Part of a small language model's weights: 4 heads of 64, learned positions.
Each number is 128 + 32 x the weight over the matrix's rms, rounded and kept within 0 to 255. Layers, rows and columns count from 0.

# layer 5 MLP down, 256x1024, rms 0.1, rows 0-92, columns 32-63
[[124 186 127 144 153 165 146 128 112 106  83 100 131 152 157 137 102 112 108 138 118  87 133 162 160 132  59 130 124 185  56 134]
 [141  96 144 113 109 164  86 157  96 148 155 115 206 159  95 109 132 136 123 144 108 199 111 119 116  88 113 136 101 163 134 157]
 [159 135 103 144 170 116  51 180 112 115 108 108 215 137 152  94  34 153  58  82 109 149 133 172  99 125  90 131  84 215 143  79]
 [165  94 137 162 160 116 151 153 205 189 105 156 204 123 153 134 120 119 103  81 122 119 147 134 128 129 103 127 116 137 127 153]
 [ 99 102 127 143  95 166  71 122 158 184 120 104 164 112 112 147 112  83 202 136  80  48 142 119 125  89 139  94 140  94  87 144]
 [109 183 135 124 103  80 177 192 124 136  71 149 129 142 146  75 121 142 134 119 161  89 163 133 111 150 107 105 118 156  97 154]
 [147 144  64 117 130 106  73 104 151 121 161  97 117 145 178 107 105 131 152 152 139 108  86 149 166  88 170 202 176 119  78 152]
 [122 123  41 126 140 127 110 166 128  79  82 231 117  95 119  71 174 133 152 159 135  88  94 108 137 120  99 125  39  69 149 108]
 [104 152  62 125 190  90 107 164 139 145 113 113 103 142 147  87 139 168 162 102 155 135 184 133 120 118 146  76 120 131 135  84]
 [ 81 148 131 171 171 167 183 152 133 109 109 140 121 149  90 158 162 145  65  77 189 161 129 122 169 145 238 159 145  93 129 134]
 [136  97 159 103 145 131 141 114 154 130 139 120  78 118 127 106 173 131 164 112 159  89 147 180 118 110  90 138 151 112 137 139]
 [148  78 148 138 104 157 167 108  92  73  92 140 156 125 146 128 147  98 131  77 135 123 117  93 145  78  93 191 121 168  98 122]
 [163 151 194 153 124 136 114 138 120 112 124  64 168 124 163 117  87  78 131  79 142 156 156 157 159 104 142 133 172  98  81 145]
 [ 88 131 150 116 109 158 149 115 144  73 181 119 255  95  54 144 167  95 132 120 108 124 113 148 143 127  63 120 111 159 106  76]
 [108 127 163  85 103 112  84 148 117 136 148 132  48 146  87 139 117  96  98 180 115 166 151 123  91 141  99  99  61  77  95 119]
 [126 122 138  97 166 150 175 107  83 141 117  95 192 146 140 191 108 135 142  83 109 142 100 145  46 163  92 123  95 155 118 163]
 [141 152 139 145 108 132 195 123  98  65  60 169  53 123 107 163 144 155  55 157 132  96 153 114 109  87 111 143  84 108 113 170]
 [164  97  76  95 108 152  38  72  94 124 137 120  98 120 133 134 135 130 140  93 114  96 127 125  48  90 184  82 184  66  87 138]
 [152 111 105 160 142 135 157 150  90 184 130 151 132 169 100 114 101 157 171 140  94 174  91  96 124 108 126  82 152  90 126 136]
 [155 134 147 124  88 168 172 116 130 134 152 149 178 109 198 130 152  62 140 109 174 137  95 146 144 180  98  69 144 113 172 139]
 [121 160 127 105 183 101 156 143 129 132 175 128  61 158 163 108 171 155 187  73 139  79 106 137 107  96 137 148 126  69 166 150]
 [166 179 161  76  64 126 120 103 190 202 136 113 194  95 108 100 144 140 120 102 105 140 141  88 100 135 183 136 110  86 111 105]
 [129  91 118 127 173 117 178 120  84 166 128 128  90  79 148 145  93 174 149 138  80 139 145 143 127 130 193 156 128 133 136 217]
 [117 123 137  88 170  96 104 108 185 108 143 161 115 117  83  99 200  53  96 111 158 132 144  85 119 108 160 138  96 123 111 168]
 [138 172 144 117 120 130 110 122 159 123 118 168 110 138 154 134 163 110 152 136 146 146 116 136 121 156 164 148 100 132 144  87]
 [122 125 126 139 119 146 115  89  96 100  88 130 116 102  66 122 150 162 140 171 121  76  65 128 122 111 153 124 115 134  79 103]
 [115 160 117 152 153 124  83 123 121  88 132 121  93 115  90 156 132 121 132 123 120 124 139 111 161 166 189 164  81  89 103 177]
 [124 141 119 173 125 107 120  91 122  80  93 161 104 169 123 182 151  98 109  99 140 147 144 105 194 131 116 119  95  87 148 139]
 [104  74 138 100 129 134  90 113 129 135 112 119  86 138 113  79 137 105 109 130 157 133 148 121 109  83 118  99 146 122 136 111]
 [106 129  55 129 137 129 139  59  96 145 106 141 141 140 117 137 148 113  88 116 148 138 117 128 138 125  66 121 166  86 121 139]
 [119 181 139 157 118  97 117 127  62 141 208 131 152 114 127 101 138 127 134 108 133 135  98 130 119  97  99 109 119 137  55 109]
 [129 159 130 172 111 128 117 147  89 154 106 130 105 113 149 104 144 142 101 144 111 114 141  79 126 141 161 128  55 139 161 136]
 [130 150  76  67 156 115 108 109 196 192  99 162  72 141  48 132 131  84 166 139  94 178 101 138 132 141 208 134 194 129  56 113]
 [135 195 194 165 116 151 156 114 148 189 120 136 176 138 100 165  92 115 146 163 149 103 181 120 124  87  99 154 143 124 128  99]
 [ 71 171  43 187 107 115  71 119 121 156 157 109 103  83 161 189 154 155 152 101 124 138 140 131 143  92  60  86 157 150 183  90]
 [139  97 147 138  98 141  78 137 129 117 156 153  93 131 138 132 149  97 137 104 109 123 152 140 157 118 109 150 162 120  78  91]
 [126 130 125 114  80 124  80 146 168  98  94 129 165  79  93 140 102  94 113 116  99 148 127 204 113 158  68  45 151 163 165 106]
 [ 82 150 178 108 116 140  80 124 113 112 151 171 151 121 147 197 125 165 124 125 153 148 126 202 174 166 103 133 125 116 138 160]
 [ 95 114 139 147 127 153 155 125 116 122 154 134  66 155  67  73 132 141 136 114 128 176 161  62 105 151  81 169  96 112 136 106]
 [ 93 146 122  91 110 118 130 121 172  94  92 150 144 139 105 104 175 135 112 115 131 151 134 134 180 105 184 107  54 177 144 115]
 [165 136 164 138 140  86 106 126 134 146 106 124  38 100 117 150 145 159 133 140 140 164 121 161 106 182 158 110 160 177  53 163]
 [104 121  93 111 138 103 117 142 165  83 134 110 121 134 164  95 171 152 161 191 127 117 171 148 173 138 193 134 165 144 133  70]
 [ 66 124 231 122  90 154 152 129  91  99 173  73 219  97 181 134 140 136  77 138 121 101 108 148 128 152 150  82 125 117 139 173]
 [133 143 128 175 125 148 102 133 166 119 120 117 157 132 119 114 113 148 137  84  81 124 100 106 174  85 112 139  86 183 104 136]
 [124 130  94 115 114 131  70 102  98 154 121 159 174  78 119 134 118 192 164 150 153 121  89 141 165 145  21 101 145 172 184 105]
 [157 142 176 119 109 111 128 115 188 120  84 118 117  87 126 121 139 141  84 181 152 165 110 159 136 137 135 144 181 136 107  96]
 [123 109 124  86 103 137 196 185 187  88 136 131  48 112 115 172 151 147 144 109  92 100 145 114 103 125 154 152 129 143 128 160]
 [119 120 187 118  84  70  76 124 128  79 137  78 112 102  89  91 122 154 174 166 133 156 144 130 131  74 144 213 121  82 150 143]
 [114 134 130  94 133 190 158 144 126 141  82 141 109 161 121 137 107 109 138 189 141  45 141 131 206 121 164 133 110 148 113 108]
 [110 118 128 115  91 127 132 152 110 133 159 105  61  91 138 152 100  93 111 134 147 137 133 116  88  92 148  82 111  90 188 167]
 [121 184 141 143 126  65 134 158  91 107 126  85  91 155 151  82  86 106  84 111 168  99 133 109  83 187 133  26 162 117 113  89]
 [174 131 136 144 136 130  89 128 125 146 112 169 121 142 130 198 145  58 187 128 113 151 119 154  93  98  75 131 150 198  73  93]
 [139 121 150 199  94 151  68  78 121 104 122 170 139 136  95 141 128  58  97 127  78  88  69 104 174 134 146 135  92  85 110 178]
 [ 97 207 202 116 132 120 131 143  97 142 133  91 145 133 166  82 109  80 118 139  47 142 171 142 169 128 112 118 113 141 200 179]
 [130 207 169  99 117 119  60 223 141 133  63 130  87 150 142 147 222 181  97  96 107 137 124 105 115 128 191 109 182 104 131 109]
 [ 80 124 149 114 149  98 129 120 163 106  82 119 101 138 114  97 114 115 134  95 146  66 116  97 164 164 115 134 183 128 100 125]
 [129 153 140  87 131  59 113 104 153 136 165 103 144 103 139 141 203 116 119 144 107 116 158 108 139 166 143  92 196  96 154 132]
 [188 130 197 112 121 165 144 106 116 112 118 127 224 105 120  85 128  79 148  98 147 127 194 193  79 121 168 190  53 167 136 149]
 [ 57  85 147 140 151 117 156  77  64 167 141 102 118 173  69 184 154 165 130  91  76 173 155 152 156 155 108 126  62 119 154 119]
 [129 148  94 135 155 132  93 151  62  76 144 130  78 136  81 116 175  79 170 126 125 151 114  87 128  93 107 115 133  92 130 170]
 [185 151  81 138 116 122 157 116 102 145  99 160 165 118 152 176 141 130 139 203 199 178 121  83 114  94 127 133  95 143  85 108]
 [123 166 116 115 129  97 134  82  90 128 140 127  52 161 151 122 146  79  94  64 105 129 201 114  82 114 114 113 123  88 158 185]
 [155 160 146 178 193 154 136 124 109 200 148 107  96  34 119 136 109 117 118 151 110 117 155 157  95 133 149 138 162 141 110 105]
 [126 127 164 132 166  85 155 132  81 104 166 118 184 185 151  93 119 146  65 111  61 159 160 156 131 140 120 137 116 153  96 108]
 [204 163  80 124 169 149 154  81 138  89  47 124  67  69  80 128 130 113  57 166 111 161 144 173  89 167 107 103 132  82 187  83]
 [221 156 163 106 114 127 127  72  81  82 149  90 130 113 123 146 138 148 140 177 139 126 131 172 120 143 151  91 101 174 117 149]
 [ 89 120  88 157  99 107 100 105 128 122 129  87 136 152 147 165  71 196 145 103 151 148 171  96 119 116 111  73 134  78 126 125]
 [105 143 166 118 144 116 170 116 124 119 120 152 159 128 144 166  99 166  85 151 185 163 129 109 115 179 132 156 129 115 111 179]
 [ 89  89  66 129  96 189 116 135 144  99 139 119 167 146 155 125 133  99 125  87 120  94 111 144 158 126 160 185 167 201 134  85]
 [134 126 124 136  81 138 117 189 122  78 110 112  64 117 134 113 142 140 142 131 141 150 141 140 207 113 126 109  97  86 139 138]
 [ 95 145 105 171  76 101 103 106 148 136  92 136  82 132 145 141 106 177  83 133 111  98 140 157 178 150  94 132 102 140 161 195]
 [162 141 162 120 143 169 211 129 118 144 123 100 139 108 163 107 101  91 123 163 120 162 127  72 111  68  98 157 116 151 182 122]
 [137 127 159  89 115 148  85  95 112 169  75 136 145 162  80 143 122 113 155 166  97 161 104 134 126 120 135 172 152 148 155 150]
 [180 155 150 129 133  76 132 124  95 112 104 117 125 206 137 176 125 110  87 109  98  83 122 105 108 149 127 114 165 140  77  96]
 [145 114 119 175  93  94 180 147 126  85 122  99 123 156 144 132 130 127 147 128 127 124 110 129 146  66 131 158 114 176 142 176]
 [119 142 147 142 147 123 145  75 141  99 128 118  45 117  96 109 156 173 119 126 198 137 118  97 115 141 104 178 128  90  82 146]
 [ 78 179 163 109 129  97 152 152  69  91 148 120 127 154 146 109 151  65 127 133 143 190 184 189 125 158 187 139 127  87 132 124]
 [171 110  78 155  52 130 155 153 123 177 145 140 158 155 179 126  93  93 182 148 140 145 137 124 130 151  77  90 191 116 142 147]
 [150 123 116 140 135 134 119  83 114 145 142  83 162 154  91 138 122 143 159 100 102 121 155 168 121 123  60 135 170 107 155 171]
 [ 98 120 122 102 173 118 210  70  90 107 212 107 154 129 163 106 103  87 118 105 118 124 124 146 206 132 117 202 166 135 141  99]
 [190 118 163 110 127 107 195 110 142  92  87 126 132 160 156 190 115 173 153  58 125 148 179 116 150 128 189 152 132 170 119  85]
 [130 152  75  99 109 144 103  76 178  75 118 120  23 104 121 183  98 129 133 124  84 158 173 122 102 109 149  98 170 131 102 115]
 [194 143 110 161 175  99 148 118  91 196 162 117 127 132  97 146  96 103 140 148 130  82 123 120 110 151 121 126 138 189 102 203]
 [131 131 145 163 193 126 143 126 128 156 105 131 192 108 109 191 102 178 108 156 123 129  82 172 111 122 181 137 149 174 105 108]
 [171 139 147 112 127 132 124 145 169 145 172 103 172 102 130 138  96 132  78 117 170 135 148 118  74 114 140 101 114 135 112 112]
 [111  93 140 122 161 129  97 131 157 180 123 100 153 117 135 115 146 115  58  78 161 135 188 109 148  76  94  69 133 139 128 118]
 [133  87 165 120 135 114 142 114 132 212 121  86 107 187 106 104 144 134 148 100 119 166 126 114 114 112  76  98 101  86 184 111]
 [125 130 169 133 195 140 127 108 116  85 165  90 111 172 140 142 129  71 121 143 148 147 130 158  77 118 148  86 119  78  83 153]
 [155 118 142 102  74 102 163 137 131 163 143 131 182   0 134 121 134 182 191 127 158  82 111 160 122  64 111  96 128 171 169  97]
 [116  88 145 103 139  76 117  62 147 144  36  97 132 133  99 138 136 128 129 123  97 109 126 153 116 133  89 156 113 145 109  98]
 [181 125 117 138  90 145 114 132 140  87 162 146  63 125 200 139 127 198 106 138 182 103  85 127 107  68 151 114 167 151  95 158]
 [171 133  85 112 184 151 131 170 127 134 159 106 142 175  98  74 150 164 132 126 155 159  86 148 180 126 139  90  71 131 101  99]
 [136 133  79 102 120 150 129 170 157 163 134 111  59 169 138 162 169 135 184 128 121 108 116 171  73 133  87  86  84 164  93  75]]